Weights of a small GPT-style language model, trained from scratch on English Wikipedia.
Architecture: LayerNorm before each block, learned positions, biases, tied embeddings.
Each number is 128 + 24 x the weight over its row's rms, rounded and kept within 0 to 255. Layers, rows and columns count from 0. Numbers have three digits each. The size before them is the row's rms in percent of the matrix's.

# layer 4 MLP up, 2688x448, rms 0.0314, rows 66-161, columns 256-287
165:141169130181082109128128166129120153127130161120156162131121125118106124084124143139174157076097
039:149154096108122145146192146125130161167144122114129128135147131158132168147148066138163126139106
082:149116151151135143099141116126161117114139117110134115126113130113091103106157091134144149100137
088:132112100132133159091095173089165116121154102091113102149178094102117122131083108114177173118146
129:145159153146117125122164133145147112150139104113130146113106103118180131147140070101114134137128
112:177127158141093088114116129130107093103138125097149129094140120108199109113078135159136131185122
134:098163121103078116119104107115163158152133166142135096080146173135131136127096154148160102173136
045:116106064108149111093118117112147099119105123106142135103062109122107115119145146142145149116076
037:132133128132136139144111139139146122186153148179148167124113116143124108138119141137125130112164
039:112173132141142135185103115100136107143107123114140135129147122123176154166127082101107131123153
139:143129148077127156130087114152136120128173138112120126157139139152157096142147128126158134089153
039:156054194127080112138139090113144109081138138155118082085186132107106155121104121119108106103107
115:146174102099123106095153122164139132119161082187120155196126084135138108168129119118164128133162
041:137116105153132134137107127091166126158122127131114123121137135100127150137135097129093105149110
110:136114114151116152127118164123136117132136126107120069132120180120174120124082121173084114161156
047:171159143132102094126106123137132135105133140134104124120113120089141129077124179106123105140137
091:109130128126097131162137152129136161191159131134140143141140162119171117113090154138120200172152
038:069134149144142129102063149125153151147118094110111134131137107097166145083098122165103122111141
073:159136138117162100101124091114099141145125132097111148105151146150171097148080121092085124161135
044:125133110109107159104153142133143184083133123126130112124107147132150135117143130101133139148142
042:113181119142104130136120137151127188161147129165128138149129151136164083133118116139137161135139
042:114112097103140113112141153132151062118093139166147122134135116126107135107158126127146091083131
105:126090132155116159119146161106127126139111129155156122146150124096093108106132139150181173158107
081:140120106102146133160139164134142122113117133153146108130117112103131114164132101121154136093140
152:176152144099158114116163156173171122126196079133126111086130177162135131108125102101143197150134
163:161130151070087147089102093119109128129159190113135106094173102113138120117130125131165160129177
098:120103135146082115111113136116121161157132142102150131114129144154146139160066149139109133158139
142:144150189116117132103161094134136146132163138131169153126133097129153070121094136142163160152128
120:146110112119179096130106129155141122132130130108119095121141100122143156155136190115164166164123
038:092130066148141143130149141124080137106108137177118093126112158151126088089150141114121149110128
129:121137143113148154156170107127130122124135130137149158125099102091144121147105109147065100120194
043:167143161128138133124125164138138097035137110102158134145131134102110138121136144097145084133089
038:171128137134140093162105105115108139150085126166114126139167113159159151137134109115128147152126
046:147126148109112127115120189063133089101146097138095095100134136110148140144177126164133151116121
135:143135138132138121146182145113149150135140163147128156112086095115160129156143108150103166102123
168:145140133155146157086121141133136137123176132121141125101120122123135129114180071098142163072114
148:132189124109100166146144122151116153151148106145134126164151169074115097143109120109090109146160
041:143153145137102094160105106144140152144140142107154082137137147107156099103129108115136120140145
047:117126116140067127134117162114142111154137086150160086141122141105119109128121089133146113145175
045:121092098139131132106107151138135197139173140129119114116104125127125094095138123087130084107161
043:167126160108108158143103117169130136150154125149147103148135127170136110137112163103126112117145
129:147126153142117147104133116120150140149170130166159102091152108126140073110130108121182138092127
122:133123138097135108096116080168138147120165123108135102128109146145115121098110134128127188171116
043:174135155109134168138143171146160132106128122118097141113115142135127139143136078125119138120144
056:144111156131107092081129168153132106120100103125148146089202122104132116124103097139107146138150
042:122119117120100136116156143102111141142122108090173106103137133152151175109126110105154104122152
112:149115145145097121131112157083142138155140167152162124103143128124152128146072142125139110134144
037:091106160135108132150144128157128127098162100167097137088107119123150162112120151143180131158142
110:157125157143123151145116096115127097096142126150139141137123112157165162120096146146126126127128
116:126151147130123136100142155152155181178154108125175100132145142077113091140123120150133160116198
043:147147120129121141123111137109137138171131135105124176139088118118136086108151140180141163187127
040:076138108129117125113132126134111133154115110134110152115151179119121123179138102117138134149124
164:145133155070139132133134100145129130129147204099129157120118131130130143164163104123111140091194
038:112119128127151105143122156153110138106090130147116111151127142094160186117127099141120119148154
040:099172121148110117147136122161129162155141141120117087165101109167125113130136128133096125088132
166:144154158085140103142127083122155117133179147137145126123104104146144140113080140134142147199194
041:116124092169114127129111149139086150091121156119084148134085107104116117123159102106136165135127
061:158142098053124075130118104126159092114157097159170126134103115115128123141156069154139157126159
043:170126115148123102102145147106148142071146139151169141118139111118122146166108179132125158128099
083:124141125088131118158094121131162145140116113161131125127137106157099118085135142103176135133132
042:125120194127105107114116142154148115097143086123139151110142122119124114096119150126094099135124
042:126148173144124142087138133142120171133109119152127137128146127120121120151104190146095128129141
150:152126139178134142103163146105148144138157127158140178105091162127115147121105109098113135142118
039:121132127111110153131096162111154135139112097155149081142155106166137114098086151099132148132131
157:166119140160140185093128145122140143137134095100130112143115202124145148089135116129127136112127
098:171117133105112114103136084117141110109136143134130146128120149113163098073114132165144165162161
040:162144116140128104155136080138117110149169157120112119114153107116114113119149114076105099151151
173:128128144106116100126134144110127134121145147131133123119139136123157097148098129132133107146160
041:118112110150152135133123105141124144149163103141122090144111128113068119105142147141132114099144
045:108187146144112144110163138150112103143181141129171179133100140115088093146121125165121116157132
154:161149101105164116124163145127092146134121114131145159152106151088128111119154075142144124093107
125:128165153083158174136146140121116092099132140098134145120117108125108109138179115138146126096145
081:146136137130149127132099121170165081131131102127153135117135083101093121113117144185128159131178
045:122117116145150147151144137124133130141128166177150117118091102146155124150141114120143160100121
039:152157162107103079118171137085137075154147115140088082119150133103036148112138142187089124125118
166:118135129110140142092131122200115138130159171127163160095136139110139099153135134125138143085138
108:120105139125092132133137098123139144138122186122112119094118129150165122099059149112084133194146
149:164125126095114115168147106177155140122147079152157139100116106115145099133114121144113151126156
135:170165179126145195117121137138109111111144132117150135163140124114117108118164086127141133103141
043:138164153118119121146140109092125140174124118112116116095147121162181112134153126148066156159084
123:142129132142137152090185142139132117138161123127128113142118127122135145152160087140159150105145
039:104089092129109125116100163111168127135113104171162119153149125137137133134144130144139126129115
041:104171107162163144139107135099125084136121124142141127141141157103103129146114144119145115150141
109:107105126126097095114114128134135156139156128110150111120138119147136134134069156172109141158171
041:124133131119098097161132091132126097149163120113190146116146118166201171158133137150178131101143
112:152114147169086116117103092164147123110136144133126135122127128170149143114064173118112152160120
104:139118149116149162127167164176141121120125098147128130131151126103154107142171104107120125134086
144:133101131156155151142140121137203155155136114138167139095148081127129108077096170120138142169145
044:127134121133102145097157130116127080150132085140113084103145153121138095138132123147102135123109
043:154089156142125133092155141131164133060117113126085145126096131110099127134110143155105158108111
106:130153151139144136093120166098115120122122094127135151132113128110123115153138127108186168088112
119:132155117065092095133118134115141148148127120078142116116122118113138118155071188149149159171165
045:138133166144145112109121104140125151178135129127143200124126103142112116151112150101091148134117
146:128117143119130124118145140155074140148116157121132121122156157125140108149147136119176185110136
117:118137103100104107153115129179141140150140151077127106110105170167170142114039154095116112146155
168:132218135133100170088120129144133128136125134152153134111144149128118103089130124138182157114140
# layer 4 MLP down (transposed), 2688x448, rms 0.0187, rows 66-161, columns 256-287
164:146100100094125119090146135101115118122131158117124133091122107133144155116122165124081126096099
019:164079141101108114152101141114120129127125175140173085158154147123139166095143132106151131060134
100:126136129138109162110142151132145155125063185104132128110107130112169124142102151076156103180101
092:146125162107098131165130141072128120128109209137127155114150173129121123095114140166139081141130
109:141111119136091120128106158107124132169115149122100147141118139110146127150157140127120124167170
139:108127121129131104155146118117142255195135130118112138134137125142092155130156131145111138111155
142:133118118141165147156151139119140149170120115187114174109110091077143121119122108164146120132118
023:135103136162064096148114092168162165135079179143144148121108130141106154136152160113153114116124
019:143145144156155118140146102146132127144129091096122121133124117127116156130162120115124130109125
020:157121106114145096112145182132135151122135120153130152139103134141132142113078117166113139135190
105:143128093104106120109123146138129161107136167112159122117113158137122142151145162124199093116152
019:136117180131121136120132149111132131140124142107136130095149111131103125151145129128149130139134
106:110130098186130123114117156130094149115150115094139122083132185114105155143088110089157121127115
019:132160122151055103088108119123086087154134108125118113113126142119121107133128169120183131117154
138:113112144149118078105131139153148112106136155147154113130109114149145106112085190153084155159132
030:146137114144135144132138120118101081130123150117119110128132153162118149161147112138105130105089
100:091136121161127075119119093148119157119080148130093131146105101148108164145147120150101110159158
020:134147109143129158124134081107131085140156128109101127142091126146120185163165129059133149123098
070:072135087124094151137148153131143118092136118125151112176140134112120173133162144114145140099128
024:159163102143154142164105152112158080120112110124120148153146147112133214111119118146110097085090
021:122125092107145122123162101135126108125161118117109148117102122104099101173137112149112128169071
021:144147127135134142098111117128152104138110183068135113125109131107143159127151159133092128147159
091:107122142103105149096122138094145153093114127143118127073113083158119147088115093101153130169116
099:096116115111110132121170079152105135149095138126119168114172147172157169099109124147145150144127
179:134120109125111158148156107145108138116154140152116144123182101121149146096106111101083145158128
173:149179113128108156123111169163149106143101119152101190127121130142138117097125104108134168111146
142:115122128133179124133134150104163165180112113153113163135137117136122098155125128147109111128105
109:145138118110119162086161133138126059113153115154077125139138115148127095132122117135161215122135
098:111149098124092157127072114175084151134136089116139117172127193115132162161127093135140082135150
019:137123161157165125095078150131150110107111150118131150119144100120151105124122162160178103151119
128:099120135150120117139091111147117148128127130117118129104178112185159157189085129130130078120064
021:115135172136081117131125112125107171124150142112094100077149099114119132153124130113131134129169
020:119077128119157105106095143109165125112174129119125122133115152109097151125148141178120132123133
033:124129141156126110116139127162149127107133160133126147138104166163097146143092109074134135116173
164:107135109160127122146101133118152133122134182124125165110110115177103138140122095162119137119167
191:149078155105133123103157137127097109115128115147117133130078126138104135170102087111102113086144
122:107117097172126182142127117120112125164143080097146116107128122136189153120112148150162142138089
022:121136118163129117121148094146150115141122128133096147133142162156076167143118126110100132104070
029:100133144129162111147137091125093123131138139126049161124099146117106142140136134120138114131110
027:063129110124150179132112058112126102116123124180118137118091131159156142141139124139107140146092
023:178117113162142113094110154125181148102128104115108097160136149107138132101143116170155148113105
155:151118128080145147163086144139114178119156131100153124155136201124116115144123145135154173120143
139:141136105121125131161097082134173125103127114170108144139089101134109093161149153130107097133144
024:188119124131157099130109111106143159117127148109059104132110177086114102117132155082129120076136
053:110126109145140115155156122095116142128097187144092163129089145150153161176143155129127098158119
022:126116148126103094113123080110110126095166146118122140124159100125091203131135123146122132099134
126:174131100113178124135122132175153141138064101183092125144109105143131080132170105113161145128091
017:124151113167138099154165148143154130112116146124115147134168085134130136137088105184131122119120
082:101112091123161086093136146141115141122127123135100143149117133159133145108154122150151154152147
103:080183097128157104120128125126109066105162120120085122103160127159124157110109160152157175101114
020:138110128115106103159129122112141128102103144115102170107112117111129147133116142124105086126125
020:126119123108121113110169178111113143087141129158134143134111122157139162129104148142084167121141
156:119136157141117114095136136116120119133121161096109082087115144125115120122129120163080180146143
019:130126118099128154104148123108106141122119127125112124141111157147091138130123144148126103135117
019:104119104114201144062115151150134107117141117145088186159122097148150108108093130161154118176120
209:141157140170139109139157147124133120125116108112120147106104121144162140121101109096140119156101
020:125112112099096096145152070140110130113177146103103143097156117095111153163120154140130082152133
070:120130117148129132150135150137096121121111146100112148132095156121159145139125113077110125154116
019:132152098127120143123176086123132148096152124117150119123131123112137120142135100164152148174122
089:168146124125121092113084114132130132123101139113089142132117161107139171141155128144083175155137
021:136111106104114096091126120089119122127101143161087123084151126131131134176170169156115133126085
022:133139127138153142089137162150156104133142116094143137136140124129145152096120089136120131130124
179:139090135124125102166114124103133137148150165077114141102124133105131177187125153161110143157115
018:128133138122121158103119132143137106115126125167099148165075141161110116133114097189154112138134
179:133133128126077141088113135141153130133138103132128074091140121112115120080148117141167157140088
081:106140135191155144141127123099132174110099111104140181098133123130101155117126132115094096120128
021:111133107106104153127135154129101073111156128130129131133137137143139144130108065159114117135164
202:128169086131095131104121128130145152148145105122139090148209163084133113136131088143143093126148
021:118153149113152128088150184118090146114119121119134117132124121125160086163098122144156178139085
023:104086125109154094131102150155129135126107116112089075149106105133150134125103105116087100100117
143:097122110141150122151164158102077149094120168114135163114117134134113119122130118131100135141138
122:112104127101124085085100117110150091093114169110065095093150159143128126119115124123169108142130
096:150084126110115045161117094135122135114120158123122163124099182142129176139142121119111094182136
022:149142130092118105140127104112113125144125148083137169072142160129116166118131154087085063132118
021:114160131128102147121114123122115119145128168151108146153129138175139138123153112074160140162130
158:117119104169111109115114122097122132125095142095113150126115114151178125134105129097106126137145
132:140154142090170104143099143088171154148150135152118149119077126112138108164137146118161114117122
147:108119149157140109123119125109110149115101175095118131156150097125167141078123082138115145122118
123:156104132140093102138107133109093080083104152136100085103144176113107111134134142186122153103184
023:161151096113124125150136123064130128114115144099152137135128109127160092158132106113155098128128
146:160133118143124103133147112141103118122129117090099133122069141142135110134108105113133075057119
020:114123103140085110122147076094130132099074171120099136095103175117118169143133132112145160158116
020:131135141080128153119150142153159128105132127132129135149109143154155158151116150143143116145096
132:139129135125109084109084114117152133120157143139108116105115101150107107164138139137086111119138
020:129119135127160168125143130128118156132112137168160087114148138102124152120146097126093155155124
102:104160105131115105189107158083128155139164121131149157148169132129101160092161098168142147106155
114:154180127130098125094160133109116138106114141107142145119068129141145124103095117117159145122082
133:127159099092130164140163145145144103139153126144165098122165119148089125147095131119152135087123
022:130139117110133130158125095127097146126128157100120179098143095156101163120147120150115107123128
023:104122163124130164156156128071125138144140158093127142084102128147116108168113180113107100181201
135:109135159112100130120135139089166133146131180101114127084100146101123106158084109114106112170131
137:101103142136134072153131097085150145132169181153100162111160156192111172148146119156126112134135
028:108104098111149136123113137137115116115141147106132102139112141107141115127100076165164118144140
134:101141105114109157098117128110143130156128160119134131157159071109115165101149165125149138106142
138:119131139120152114135134145083160148119113140138149135107108107121147127167114153127085172138134
152:139138128139110176106150125144123112127176130123133135150189127136148153124143099179165144115106